Each number is 500 + 50 x the weight over its row's rms, rounded and kept within 0 to 999. Layers, rows and columns count from 0. Numbers have three digits each. The size before them is the row's rms in percent of the matrix's.

# layer 7 MLP up, 1024x448, rms 0.0589, rows 875-916, columns 0-111
097:514520497543537542513560504433503405444423551478526470589585482603499578554464621558533519498519487434465496530566489513460471471550442477482567523421552441524444517492493511486495551514541487453510463577475465497487555550520585530564443415551605539524530542516468440477480567472400477450518493555457510583527532490379504551530486549589
101:534540524504489561492491448436529498436515609468511514492550494356484548525544460565468479503438562482536479410535478548501461559463458458446496535527435441474585535582450483558598554518450530532505564575507566477591539506500521640483569482528453520483466565514439441534495497422501459469535558502579602557542482618489439517508594451463
104:536414464474620452431490468426502499552560528508473547479554498570597580490571485490560493401499483443444470536567493496458534486503595541481432492450553510504545520535543371551513543506524491514470490477488487506501420389546506414493559461470495555543529527515506492422541580449514509488583477516559456538529510486528490416437500514537
103:542553553496508427516637530485426545513442448503430483557434504436551533483513452465540618469527468533514426516435584561526471468518527462426469558487491355493518518451591542631572523540498497491511413439492425468562576559640572542541510473510481469542484506527406527564431475401479474460428485483575405499496466503530538458472574500471
104:483524443489515585410449546504496465557507501485531510576485405500474432465440538438522484449484469457532514494511500550476426459596447475493500456557414511469567495582509483489508572613512583461470593470537571475519531549503499502602525540369441572566422468509564485483537479377523623495572497594578501524596477473533546542544430550478
099:575592485484483509527534507496429523419413444568450566579568457478471553538536469580465473486359489477520503581430454542451579485524495376511537454471464534504519517419544445514459454434512443594454505577510535556512499451518527446513401502536443451488460436433439453513530489527557438467517495529596494543519516482488463547379440511425
106:429503565501519470465497584611424457540569465496492554531449441454343433500536560492580518474444497599467549524493494519462534482466474539495413515492366565419517540466442446539519544471405499565559498541541548556531443414461521553504573513536561433479423511529496420490468515516454526528437463449488504541556474371590449495616523498480
105:564495493521595357483512497518497488462462553484474460545410415395467451446474487509567458481503563510417457503509532482604564483518572469549465396444520481508465460401518519495467489512480544381581479592531468522488576565549530490571553513521485460457461533457605539474486455453527441447484601429514495484537450549430494434573539402597
096:520541510544467511466531464487492505491487565476465497511571653479444449486420592533362466453456434547408474431575539573531520462556482430533517557484553416509418501510534488535493488558484457503501534487472459466484415408527455532463420535428558485422527529524464545567459524548432491498412482451572490604463436561458532546564519488558
094:552469503509397448516505600503515636461498471507472526542409452430586416522516447494430468521534542616514513475542463548535554511520538498570477466454486552340478604671518454515480563539496544458518555585543497557460528527565479514532457600508548505510447530458494530548440491502534515590485536503405445475476562450525493389563431535429
107:548488440401524513479636611591568508565437429534485506546521581492479481505482493557536566415484498619546558484532509490522529540495476532496574443546497463504493496505524480525443518493559555435457543454483499558437461580560494525467559533578450499517497504538565493493484525523510428510452496430564557493471557534584491494494456521495
104:417426485490452511481573511553444497482510543530534488455453564408485539453475463515616460520542490510542557522520538491561496564534547518522516411518539517547507438553547556607614503502465473480505463458505488477468584524546525401473439466535461521553421573508412450510472497493520366575510595510438452465468421520478434433499524484551
083:422511488468570494338539483458524411475514521496505446545491513446484481498481560489590535511541519513412478463552480503458487525594518483504498431508532521567556474512449482473401487554538482556559439390496378485482516533595465557542469453535624475570514435499491556488525470601479521602453509418508482483379504491566556477550556456554
115:459500446511457526508504462489494481427541431412526499510489564522449500628482536497531504454454529606565567603627461491488552571511517545519546512507494574383393440466493422496400567488518417461489538481500493508494554374395521505450490476519518428561584584473402405470443517595458466583573512518456517504528459524458487514558434615558
106:487503464438519497428529537518494490570553366533473544565525489483536505561454563479491517478540462537457492506441470506507507452423473503524505509464389470479529478502456542425498480564440579479501498516522491470515489479528510530574523501481428537483503487478564462576498473610503428403435450446451538392532412432583462419511532414542
100:464535515441523443524477487512514489516498559499550400480512461463513497625538421388370508474393534527471557485478401475453500433514516401457544529463524447490542569511396488446414453482536496482512491504547526517426556497524542599503491454387585534530497512456467503529426489504416456585494497447546557408491511471394467596492483462490
090:604520517471473504550483479455460526464438493423568454564483511572484536478485524506547459506502512559522449476516490563469525471393451547467450477540512542416527466523517582565510470492481469453581498582540542467461463508527497554408470540475417497619467487489553484530421524567533491513457534582443600523491488482567510445540514502353
100:473533492599420497494553524537439504487552468484496407504435484507522464394526471470516452491512501476512533431586526512473594533494597474481497520435413508434523443477499485524538615455530476433482625558466421524506539600429508536518512464492485479407456523423515408415578469479562485581553492485485533432528528538553467479488433492475
101:495457570548483561439531427536451575419491524457471548561468478393516523501454494542525482533512510500506375588564483453531478584554439609516476494466506450549553556463527644420520500428523525571443529573441438457515529479507454441628567426536548500435489466413553444475509451483510535515551564534429522470547476505490526457538530464444
101:531526530485523528464561543457517422473424591570536564511501365509482550552509407500530505449602457481498475532484476504474429497494535548496577456534588541474525513525500578473522528586566572447598564376422453537481517442477454425380513491560522489532531487511391517574553432581467462476407555375452451477443507454423469440458584377535
102:508460503499528557552566535502503461468462566514568519488463554553420457492378490511467497437530439491457459447499554601517423417526398522568532506582546451542487521470553493462533528622450594515519504503494456437518520488448535460540576549498395575394415478399541492462528483455570565512425466501451572501553571520507508583504415448408
105:432478492599541447457520505518560498586543504439390495416402419563463413496554413507494505471439438427504462446562456460607479403494480494483513592490474520554558514427398548483456537451543465578529443439530549434488528470612462385611457560484512408539457443574498440424514476491495536494549477471536512489427461551532554449523531539464
091:476475469504575517515451475527471518474488436497504509501516441495506459471534447506368501599487544480518508509514471355478503369497476555465533516495428567440526417505423469588575568430510522547471490469553500451478503533477452501566477485478525441475619423523533471551571439467487476543520418600513484516562476570500530507508487470494
121:492521557498451499605435557493417575388492489564588560474483494582430528531448579513542494332452617490494505613511489547565501603508497559574454542507488489527589489464482498523461452413433388438522474477485404577552451492550451535573442509478514449477480532467407506496533529491470463418482575543472530406526460450460393500542502567512
084:515537609454489454470598579531475584471509533584524536508480443478484469529450480551601520455511503516465479497446499553570551469488444519529508439569444441572479521625584580478514438410529522460511533563490474489591459546582558461516552502598505596411492381508458461448544498611517510481497513450476512531428548617465488503474521505478
099:504466519439532483534588513446516507461561525501567513417574521494512514592499517462555588525559539541512497529522427574455421510506523420517390548441558520505528498483515544506510477491487470479463538555507487461543511564568551547585533476474570504588479457588420566527396400526405528489448458543520447535511549538482429530489510513486
101:471466529462463489584483497531498501482407488466435435461493503495533467465607478502458488546496491437493516457392495480519446561540503505460555583457494531514501441508547576593493587544465482535592493596449602594528497461497532469514593408484403437435446521504516479540464585474523535405598509551541592620548407484480616532529496470469
104:501460424548535535493454456543527439468458497537548499518454569524474516430449530465537532439639580455479426499435510494517453522607532543486547486481468427560479447460595482517479475533431611477522464587466556504514557554454447538494499550524452606489573502487573503569499576459588521563510507517449516574474499538545488511522411569539
109:493435490475422512500494443451472482534468522495504492487449380517496577432564472531459472465418441578462484520509536548472496558526544433522491506566558561427503494569532542460481457462392508411553499511530522495554480465472413448526563488569569591533418459469593512397551506436539430561575478583501606551573530449403407547455469372559
104:544581461550413597539437565609474509520487593554511523500526528470522516521489571465450524457510456510537530507563540527534499418456467568484564514493425499512540502544552550464533528441527386442488516536503481403495468496522494480483538393475506500468560550521455492488533616437524530506567530530487531486510564441545490531542524478556
093:574648484436561422505559432458501468488441501624449470544513517411457532439556503590532443443522461474571504535560540565497475531533507552578450597506527373420499556461563491442509571603493448472532516468462461462476483426558406526505487523552494519465541501482518537557445477463507481446487486498607465615582536461390610606484421514499
101:531504479444482508474570515449525526572522520565450563571468477556364603492496545505551511470525538507505440550564544490502525490498620591526496508516546509527534570410484416600542502504547503531515537488513442464412486608509491528556541515509585504455578458539574429480547495510448378554376449462496421601501562431400488549591625558521
111:454501485399402446556512544362462440488496532511461433455470532432440484523514453464535464471492494471433585534469427511486508571439482422474595474531440467503542530529508535584426530521498594554479512508567567518561579519550458500461542499476468545470496469496462580499436399475499491451565467408507535486498596507579497533482499531477
097:469387471558388507552580482548531453400462515490554467475504473560501477439502551477548517478541520530483525464495457494577553498496570498451441450437467486472463524513527542498503477524552479398506453624441407400432487487478455534462509415531538567531458483520529478484603512546478562547540510471413451433451563500500458463608389522574
096:550562501512580482497484565476535501462523445505504416514512478475525462564531568503431549516411549485513571468471520532504442456512552566556556539552489440494486522480481535526431588475554490550569575528479498487557453532533524510453501461512533450531497471610609573366415417536465417484536560542558450447477497487463595470488462506472
093:519563426512626452470466539483554456483513448488526421554561499496412561584452682530548526456421512500564431555552485505532484490517455525523468475495493383487488479459474556513489487464473511522581463434425545445549535562570491555591500503494536583578549560517465545477533474583462495552501525521499487495459481459429527503517525522565
106:502535386540517419433577531477527405456553515475479456521437558429558468468503560574541453473504490515459473526524551586458553604494436522541478552498529512528495491506512449523462509476534487499419544518488400548534460526591429625591445524518577480502566431485514543566444437474450578455445504408540507497526529550537501449504491477507
105:559442488459513510447541628467445436529536473475520410424565420497544504424485527482454533429462473479482468573530565507515510335495456447496433481502472477401464528457510505490489510417527469553572460548524501458442388541442407508554539503422535524487516550479508503482494635514532459567468432447532444534504520522450563433568450563355
106:549473515494495488470500497496496544581525526446446538467499536508458441424485441529531436503523572476508468422452571522609486561423424532568551534583459551509420463469477603469521524473516512588473478547499455408565530373509552444467478533522447546545481496442527494492517488554499583448495532505465511460499450479510437424596559525451
106:558437489495490545556476533507505546516444515527438527420604478483497448529403548481469506527553623473453543428484506576526479470526471619555571469539512468478448512481519467575404371496473482596538454509609472511434498438559560480519467483470431525446480520491503447581438443392558538496464597551524456490465486535532616471458504501444
096:520529414436500483478548510587505471466474517518572400560438463502586454470551529432519491474410482511572530502437514462509459431551475471485513534490526468441525474511477456461467439433516406457468547486457523634473490523515475529503512416535455497505481440481520557528511536491532475439586459475540480486523498402429493471533457445468
100:549559559575531437467487519525504591575465451554487462460526392466535503486429478497475471517526468481483403502424602552474429477496525491472449480537553601527513509447542460519522455508510476460491424532499569452501525497449579470493512556459430600472514558454589521417506612445628590554461508497533524502504497596506508414465508485439
# layer 7 MLP down (transposed), 1024x448, rms 0.0581, rows 875-916, columns 0-111
102:485399475520557547437468520483597450539524511516474543479540487479553447584504485510480592483547490505472513503505511490466544429555459495471431520536446463506422404516550505436469423527472520564446532530506462525430417554538482545550520416514436474472527507529472608478581472534461505499538436382484376510473443481533445506577429478435
100:491496510512527503545524598503494539434468553521554505482579557427539567584511461504531478458539487458484450446459467544594512503478504424558565487503522511533585563591550528504524437491491439438543523539411560532604459567550523500425535525520439548505415543483526540494501578464529587508510541512405473500591545620564382494557494503497
104:536552476494509485459476506434513497507501472478542526442539462527530552514551532486497509504581565438485489520532444507495475544492589505429462515478520536504571513532436490516445541506463504563519488501505550531475509485525545516523489453499535524530542464512474506529538526545451491521518513469479482506456451521507505492471478564525
103:551490551467539540531467519459478555531467375525469465474500441495386539472545468475571488490437525554572588508467470498484487520473462448481483434531564521541563444513496450420544495562414588469521533590510494485454484467584439527559539483502452548419534447557519449426535573574513524598436465467579444570465538501582425523439486519529
103:569495426429490401490483463562540445463455475463486516526489481423501512450470524642488488467457515455576618517441475455515438573531370514444519487487455479524500564530527439422618469530424457557481506526542501539547527534547481597532503542447464478543602509527323531479515488485553545520501528481391584457459559468561462361520421499540
096:482483482485435586465502494499447503434486587559509541497561426544453532501491503567467521484436533416448479434494463522568516473483524422569506534457507464564468636415449526511502429413522428485459586475485541521579442520497442471498550458522551547528484471476465509582467487527565451397587560481437528523373544500481445535483463504489
108:386541422532518553485444466495579563505538505446553446513479492517596457464499484525532403529513466475461488541539441492479600420520390585490477456504456417471462509525516551561550560514488489533480501507349513581489481532470485543588528551472424500409568470540503431537490486441416519554410491487458534409475553582450537494494551471505
102:554485548565567470410603533471466624491459480504452490545466562550479477479473460514507465574599482474428585528509564506500475535559448437469429501494618493407506463455478503514459479494518477456505462566609586479455554502493504456429435507461499562488529470477536550536456428528559480551482510414464517493551422613457503506576561428573
097:482480518516584523387518523502396494498441532448511503456470459417499476526390482496467489529500504452450482423486409480551512517488568401399545559527530534469470531446492496482512438450453498464513525538439509538460436511570418508542477501406493519440554517420524526509450457416467407479420531497443392415527539587507500406500452538488
095:537475453521476500487454480461477493554480476413555525454524385469556437497518504481585533452498520485446559506466565513516477346416461439597497575541528425445441542444416583448523456574417426544408541464528424474536503525548538488423501405376558573460406484488610580469575517607505650485425420555555462535467436526562574405408480558479
105:507518472421461554530435587489527402516470604593513417511519520407528405541560511452587526540547448538483494541441480517508531542460439499387506480429682480490564471479467533505443494546414542504493520498557525533555468404556476467493430476515473479524391531569489478446514478638510505474470449495549518542512467583467521519498505470530
103:613412512559528491458489481487449464570543545538489477558438409459552516482511525483536526482596509529386419513459520495599511566547524499490453389576546499481513486455527512468488501465507555468483459428536487509559567500474506425506503510584512478472468428450454512540503490556585518574570451495426507428481536456508571523489484440508
093:485500468533545551422501572579470466606497529485523538485475472387512500556516539498598514503526531535458462420513377535562587498507542531456522411417547497453520501448479428619463444532576472605497527459497371462489540453473498616428553392540607467504391438488471598526508442558465448577548506458505495441426475569560468489552475496471
112:492436553490564479527511480512554469457469512502556454456547486384566523541504574426488430521494503558461466481577463493549495527421552526540581596446479504518485428463554426381504490539622446459517537438466592499454543479503633500536391529570494544470443596521464483534455572498528477502543590578555452508438463494517488393455357556494
106:498489501537495388507508533496553496463465454425508518507480428577455571506473390532480494574506445535546469459494558457468454463396466466577544481598515467601485524551543538491475447523466437524489559500487518497509467401472516451448527552467511518497477492605606445571527510402557604504457547580502428535532497496523493494496480530458
100:540524570547464543462494418485460485439587477475571472435581431583511446451488519463490606486515459571507472513522472528528470544525484575461561429543510451535453565482352521451493448468557416541532427403495455529438414537555495486492443558529592513485541476496464418546382467482501470508492477466498582478455452425479517559516523498453
087:538463553511450542429518598554566488495558529522488488430583553489550492516605445450525441499557532525508579543483495547501434460539511427532562512573493451571549466418426543430455499490511573499437506492546506409499485555435566502509468513486477538442559476464407456535511549516557529466447462464546471499541482489507493554455486440509
101:564480449557559502546463530481518563580415505467603538506564472520429543473535604568519539421510584427535489500473578480465488556522436488430487479564453531495560449511493503530460475551439508460470571487520460505491544394528406495528470471555461489473519413517398464545578536509488523605558556484479440454479518489452518476534463465395
101:426394470567506550517513524553428498478479538487552489516474529533516437510582463398463523538447454476514557545451470458595558466574521566520489542448505486469500483478535521503601461438567479588579573603493503410515520420507541515441589539498412427501433558539553559492512565547467448528595483430520431480462459461444500452527535584531
100:483474388508502491486470488464523506549517436483581574410560449539550515483471454508486514478497488458528380538428586579468474548532528436517478467463572554504468496550457513432524540492466449537594477534530490541505506467508453549467526456524505518541489572518516487460389411482504435510434473543397503423429523527492403539415519436390
097:495519491484446520498593516492489462457473496542512457489498489531504487560437472519523549507467478576500477457499476595514527459456459539528520479563464505445492509427468504522439500543484568524510490523518509496434495478497429513473611503543490581475499522525510461460455480486467556511508463441504500523531597513477452530481521474502
103:498494485604544475441463490471483550537502554455559522467561521514503515566405489498521495465466488515513462472406462582536513536482572415395524526558515570511482464512473525528455475508491528573438452487443452549540529461456549444523442533558529494503486520523523595527531450524462546396555574527397472538465593636533515478499419465547
093:553509440509545471584535537488557456466511554462524573503476503550594526468511563483559489438439480518507384523529493539531547470520599508532582454402430477531421477472454456509421551613491445470526463601470485482546440514474524514465549549540504600549428486480442538488515567544496507512657481482411376485543492548415565384536487491472
118:422478552548463530480493485526509489514546523504475514589539482417477487452637526489431541479416435514560517535537461546483376450507442481507414510509432577429562479571430452467496473577508570462546468487521506538487391379496519541544558578488485547515489479521512482477467556459455447472563462521568523540452608457455478461517494400517
091:507451587556508529500473463453531482501534472531506593497466518439479521546448462487463504558503502515538489530530503559506469506412468497540471537490565456532518473598410500512521515433509493454483490549533382551491439556445562516498498480443608589455506493518499459447578453583432387512454483525471541525575507535444556445483451507455
100:565462532481453498502548458477420496503473539490537508466490505423462542475445519575535561445530634659522505556481491538402435521550500413568424434405568543459531532446439508527438444464489554517511480457534488474553545574556472539544580493417659543542504462495413573481557415437436458555521493485466550579477473526510520457432513518567
101:427400470534474536452441528594567518561453532475513464554550547538501514535485520465534504589529432452532458559536453513503489526470608492456482516474409481496469566527452619459456523487516522518502437592445550501474503417541538449504429533597484537531588592479497439519529507506503533488480509577436422500488475523541468540508532340546
102:462487452481419453497611477525526541486487530467472523453524537578593488452504509527597535535461457463497514499573442479458448661473526462529558491553541434482413465615509502625553511499527356496463566512494454485501474412476561518537488504472533478484412523519442470442516491543575437411463491428467431397502505488442536619420491528542
099:516477545492467555552530557523518505499525546506506520472449469476588460549485467508477495474504490532460473520498515572430520525475459478505531587520531495454498505535556507565473504592495518452538518467499526450476464457473517471449588459453525620495520541552447532540488532479554513484505508492469492415520492447495476466449518535538
104:526423519541572550530545452485505417471533559498545529569468461478500467552486451519390572554436509500633483561540522514484514495542547511458454585561540521427460577535529503493458525504478485413514511486468525449531513484500429539401562544466562487522538505446545562572502463515553522521412534576557567424396442442505494439503520437564
095:538510407426572470531470574457445487434410420452445534540494453500493499514539477447489412512486592429495540466476626514504524564457531518534490482447520562406527568506534426499487549439459491570491516468594522534463460541466539518406459502425504488605491587523470536522501516405536511483530539398486512487407468515459427469628476498573
101:459541416560559550403454483480534545512556388521446510541536396461566461489532504454585553571514498509521498479532530466566500452504502506541432377567474489408424494547419477533443519553515525632455420460461643597503434523465627515481467488398445457492505453548494520521490509481513480442520609442504532501469582574564540405492476401455
107:444552517416500574473480504438430508435502493494437474439504530538413498493439423550429472532451536524487621487491561573517564590561534438447592535556425504496498570578532567437461504502556425505567513493447552443471415461479435455473526484509458486464548500438477510496560488453471514410627455459443514478508590535465569425429455517525
099:490497497504566570528565544469418537480505498505448470500514571518529517522576552479481536563465547445561537510505528475403629469492556464533439568507454432439465502472503536538529606515468467503414447419551474408513526556429490521555434623480546526512530526485488548416480472530491451432489495553516460467629486463541580546412493479462
097:526550525460466429572542454415450528539542490439548532510600457484450524444542431476522484484499517504546470483459653456496476583491519519464539474487550521544544547475505511502456524461545399513487427442478546564479435519459519454510489569490534470501486501513461418422509503409486500477475608506488498470514500437437510559520502508534
097:513469533551520560481575465466476562528464546437544597488490552406574555559524405478471513503562508464568492410475382473547602622538518449475528527508509495542427520536424510566431482520566490609543493492584585504502512541485474476534517493521453585511542525460413402512421547508432478484514538559536536441398493519517434624436386515471
106:532450485444503553509508530508466536479501495523597517423421560473446376475473459533470448574525490581495493379557474478546576469557497494580450510530558478409442455583500573547521560580466490551564557424459477538474575459456524527481500563413545449548535447535455574569429449536422398466544437563477450525526573537462465481435519481486
104:534551514416447507458580555503523543519454482550506491461592442441504486444502471622529552460510498468574535391405502479543541529413506556558496464444469375458420518470509611437499451587494572470486469527565480545559570470503431481516542556478576532395510528468546484470512455505402472488444524566470550559489459471486564584473490477508
105:526421491437531530643457532512484501464502496557477503446534487505541452453521495449590469527431446501534526474542513538398505441444587551522461483520457570631516480496486569526518520511515456499489553504465542460470452555503518599459543447443398535411510446472508476459438540378533514497474460554501482535530544528490477527450554518468
104:413488454485481530470461572567480663497495502497526365525477480488425442507464484514542515514494504418531469518522482512407497496529529615490425446519441496481515539416438579470498477397501535550475544574437520511429559507511524533464519489527462515494528465481541540448481525519458478545504513534435532507463512548543500500565493458410
094:532501517575455526560491455432514490510450498492454504501484402435545447474523434512539460520452513516437497446488568498612448490565570467442471498390503588541472468506518450541467467510523422575536474573422501408545456452437544556529558446457460515478486472521536497483552465591485493473502409534490452422419438505437511480479427519527
099:562525413481613501525530580467534499515575490575480476503523580411461519467461457473521458655472583405539521508575493502494502464511434548444564461530505549493504446571504470447522513500504446496468550517574473556497436532512465503496490493453568439371502581485520497519457471543514433474508540488542502531516475553480497572528482499508
# layer 7 MLP gate, 1024x448, rms 0.0591, rows 876-916, columns 0-111
096:534572479532465560552391466614501562500529518492481472525489476442534431400537571535466384590492451406542533502584486455484504495497537548504507532475490466492535533585480554491525511487489489460411595545514509528492521484603426557536506599537410486482527502570504475477441491357550411514504527541508549561545470591438463473582565524482
096:462501558503471544500490550565503521487530476456425543516504570429455479484448458472450514386439360513436574443497498486538554544508497480619507519544574433517462479545481463413511539568543464456490475514436534539444523452496423512450495513460529506452426590526602498408518488431579531515568487526516538542529523498485607537562470466488
105:518415555538424502534524552488510482549406539584410469527518447501508458492490539485530369415531556516421519458441446401597510559518562582445470534506482471504471415430587438486510502492503498493489587586449515464526506488568517489499535531442516576469495443456634472513441519535573460492401488449476548660496463496475491577568547485535
101:529502509461431525535515503493516530594504450452461494513513460501481540494596439499546545430468551524553483576477479403524503459549500598596594499451459489427534566495487390476493509493485508518483556487461528461550370364578532418551513454529457511464544505454502499486505582519577547422483553544483523539563543384474500531515547421491
092:596570483512422509543549486533507498494485497460430454551474447489463506498585482431517374527415403490518509613432475460458566509510527446489579462482416553534522463454522522495509548525509446548472573510533601560487544488536522555545459536424380418502467468475474541481538547520543464482468484593545427565583453512489470551505527458470
108:518420504419414545461513528472400392408438523454523525549548499488462476452517491510465485439579469451441572638525525478491529472472505544487501495505570524559490495472513553535466520552388546433577456416545448532537498495561505570574515599506556487476497502532529479439578450424532481430487539479479564481483467449477389505455471489504
100:496449493512422544489542502524549565502460546459517442497517525588479476510523558354486487481522530417584615475453505440428506506575547541487421488531475480498474469505505438482505549470518430451509600544510549526468392499532459473432470511551413546516518464607472432510584609552523425587416391551548485565482452476480511522493404502481
092:477528515446436573528472489491560494542500574530445448424568537560586469519467538529529424593497584540524599558492490541536461580433409512569435523509456484573514494473552470515514542540498497611542521573536580485540503480485424526456523440497470400546452458599473513552539491519490544503496512485506554600591442543519506501507472523492
096:503448561396476411604430560551487479491594483467483491503479503422507520495569537481485494554558588455483460486563533479465477549507635562519450484455468563491515477492519471540512459522481514344525532565444493618470543548432481437529466569496485494475590449488439499569460483578470378510473463447429513477521494547484379521514552501482
112:478456523583509461509481470538533565628527490526411432565477459432549467484549486551431550510472491494419462461418598472484528442431502502430417492532412498553558481494589498494513457563486478459579534502461479519536491538495586451507448483464468477531627556494591471518453476507589527513518589580490525499505473492438536542476550463513
103:496568443527429585434518467490468445403526504496530564432410388550491444565483562462437493536483525429435464465518535492443566339463464492527593504467509483499470433461429424439481527488464517451551623479540549553515479434481481509561497539484479473517417498488458523490573559415477416491482528520468468456522408486424540473502473449414
087:431544486491454431481492462443497498377490503454492390503413531547443499445579506616506484530542483534469506500483503411449525582524521528508523545504512468620601449433439538450512524508433488510529428497551497486493471545565457483535415529532578386525543461480543525478511471519533461504445488548562533495489491412485545506518578439567
115:521462434484378540475560547532481494549485607449573434475545529526413492509516483483492421424465524524423490484446444448536512475474596575453498564502475582592531571512500512473571482400520468459530522553540519510537500516518465468514449563493437533462414545524464506473541527481587546415506561517522452469473466422507469545512505453564
107:597489456487497557480425624506502509484578494404454460494494502506527484533507488481438548479407410534490558470556514379546431477525469428537484535472555518464501590450508511508442404557515385475554514497533499552539572544549478535586516508509612442585492474530528463455526508514474456534565468517624564490587429492471521528479525597549
095:517527476495448521458420475467482538510447626471432451514505572529460500434476510499608581495501447555567540603580428509526413590533581535477529463489454587425566548429454603444568535484459474452445489448423516518440461539493462499558477604485533468491547536567497554506345548509498503565494566452442541471591452473364520523450575470508
088:448532509519569512428576579505537530590479535494522531581456451558333533510461472451532464579464432558427505458556547461451590532535487519497571462492504442572513517493468531489576507443513445484518503592572524485475502525446486491522453490551496480456426546515496489478494473517596514611479422469406465484503489470534521606565497524419
104:373533448492489435510536611536524519574547495452468499449543468448493516548537458463544522512584493481576497454443535480457423458388581504588508447515528546571609492566471448510594596500495581488428494501456489483418447529390512502492468461504541478533449520582376519528510518428609510531486518510489404464555397506518544489587483527436
102:580487452511473489554470483537518503502492566424467499487490497510502504557494548425462482571647488415560473512490379490546497481584524507540546465416516446525471515489470584508508569486560506503550478525489564536446496425464494455531521553492589450480526504545472492495376529499397522455581424562513600476538475450463534498592498466531
100:569473536443502389467564527524500493460519514558406455484517493569474489444582494562506499528495472463502528485445466410497433535518478610447514549530470506518494483504513509470553497541578528430454522485493492563505474397430489438471502517517473418463512450576532477534556521516478613572518475479522494573533465455541506516529526489520
085:540428565461531467551497475576526510501504574437502529527454524483430385444503437443471474460543506492476478512528586480501466454616523571535542546540507436549450559507566432442574522510510479498468550521462514505541514488456518461539485525490437526391393415404595449452547465462572458454429531560454552464552453549540492561501428471451
105:462477486500480424542520451556531469509550509451425460575507541477522511489598374497540531513488485480457492581550559408482472473497527538491469449570461528509551513455537573391561481530518469545570492487480524480527479598485478360532517555432457452430390517441534453470533573561659458523575427565527568441507432469436557449601511575446
095:521454474464474471519489439527580521585454510480441536512490500460566499528526499520470535625521543379503428446369515398478494599505483569528469516503535500527433413449477508475493486460446548402486457579559564422577529567457413501406485464394537460520527511564485624545493480534446494551476461460507532494465450431495528478494448504548
119:597514495395447611517463560518404479464437572499471444476523589490407409607520558498576503507594456478408464497459485430465473480532537543519601523500548471574524480459559520543589543504502494453522508521534523485598528450561461438473415503461416493580446539497529397452479525543543519386561558543456504654506391522460485595505501546456
085:547527477543422367473522604561512561463499499522525508535452420461513451494534525594551531409466533577468542473453458474540472484556449491476478486525425472476483521529608475468505403529541562452525581572495594582615507540576481471478493542550428524481435430459532474548483557548573541429466597527516501585532444612542435564544589514483
095:491463499528452447499457499556426539470449481523542469484498508434511429509480544508504479523529491451556528598438439532557478631474451530573488581519506448511553510390476510400526486475421534468576432579477505572443583521560509427524412516501455398509484455498491561552455481514463435496386523546468412533508450536430440525541507543471
097:462559485554433637468506547512499552510481529426540472485467558514530477518541542479497488523476425563530535515482521452510466527475560495591554506484534528496576493523482445496517598579520509457574474521523569540425447485496537479460432592533459429469544561555557537475547491502470546537485443523527411442490502445545392530517570426430
109:564429570544517397555551479438591504512469495566384417505549497438564443535581480546441421531519394510481499507494490501461526444441495545369562567545467540532556534514526541473530571514499461497402619530498578441495528475582489422500489533537469495459537443552561411533462451526586477495588512536556582521514422455497564548501590535563
097:562354445434480506595540504520502391537488507491548540430356445549553522535511479525452412466502503566489456521543561529472490475449516438484579570516460494466479432464545486549510554545435515485559529497435543456457542491452489554509487406502554540457495491588489514537457518533437546472505398485461539442541507489522478561449462532507
108:495442541491430490478536471467554408371477504425391503421475493626409506537580494463493563545445524536517570547508453539453458532486516477499538544543460492551545460536487519599523458444561514432494448477495525505504458484505591521522361469532571475495386485571476487557510420510542495418474526566500465521579458481494503476491583469494
099:479539482496470473560437449517475467452408487531517519583529403517538434521489537516515452437513437482513462513480520488502509509407534505503473476381481521546542503588521438570523467486430533470435572546554514539546574606539598555467554527513495494638518466505496465526598502415541444496532535466528538510464397541569484472521488525501
103:500510541508517504587495510450496591542540488502585515452555549424495409512516495487434485584572471487508536502452548511465433414494483532500449524497437481501569530507572505574535491549531440471549578537572517477483491514518514465435473467494492461469371590519564429476526522521554499504637585596500464537480443530544545588436489501556
106:512519441552453469451485550493469448499447545524574533532389521544462470541581477491542502502546410410556595568534521417430470497560561534505518419453570419524570423497438473513555510640483463482491583364525525489538426520438466460594457492531460497488498502541529581573417520504451543483485433542545473596574441467397468574426478508455
099:562493520554395496487410505563446459401515567483466544502487424522477549419491510466522364454580388444586446515559540439542494522420450525458561458580490526525571513532588500518559529475387418454513555520484551579482495494539523541524475569502448508468438494561473489521445498490566552617524523432551528569451492541404426472538535474452
101:580453523475489443467453558513538474592558489444438514448422491458507490467512435468460376472494447510487457455450456437564466440505534550460490444469464529505457479508489453488446560427550540533553513496552470452412623524450455550579420510409396576426412528527483525456516525536496591593527424503475476440495508496515477450591510553496
096:483447479544475544527479547514466518394516523480513468374406575471515474533483477408516451409545516488457463540440489460496542432469513445452451533500596429570501523547531494535506509446420555507456431410576499529509600617585497484528433494487513495468387544464539443404545536459559584393503460490526405556481525517507499442517536504570
105:448513509529397513497416472471398411539494498450481429447481476471511490559514407489479486466429534496617483490466423486527451524471537429594571484563527488515466446465464423414451536491506503473479498451505592434507615507473435555504503525582547447570493486468467486492481507567469450450397520610508481432592498429444518575453487492434
106:454491530550406497547487432545561555479488513444455446484501490560442500426489543458451546498533493567461442560469516464531509435590481489587531446438462523556532445413535448446526576483483499409552569469482536464496364510549490502521446551551500434511411465518510555482592596515507467526591537501479509572455485488578472533658576542458
104:514509468570525434452539472471607470533415490429486445468441510500515511476523514532410497472572383489421492508516400456519450554563427546518555479557567500559391449471549462462482499561433443425436529542334517495483414443389484385504438462521562436521568467500484572544459465525474542479435458516559551535520466470493612577493524441498
104:553415496407556536518534506520458397477495477393522556507478514452540524470420498573456522487462506520508501433440441480479563484550505476484498527453543422535472480461458520469567486540454548481550493463483495452487507573429482586534419563508570426439473488538561501507485452508446464436545541457576534464512464462433545525512451541541
096:596539539568529594509514496509517556530506406483512539558491472467481426457496504464470493461489550510447491513476571484514494467504439492517599520487563537467498480452468443534621500559556433514445475510434504468537488471436504499564494596495450489562510476537518455498613476543516489506621452576520406512413492397512566426568451556471
099:509606445362462450503496524518601533563556455505566470432505503429597470426606482528525577495492453574526526486410584491526531494551484435520503413566434430498465451444510407516542537561471568546550580568479531489415464421429389498465515535491512434476580441461584500590580408577485549523511563488586442518433506394527445586499518536519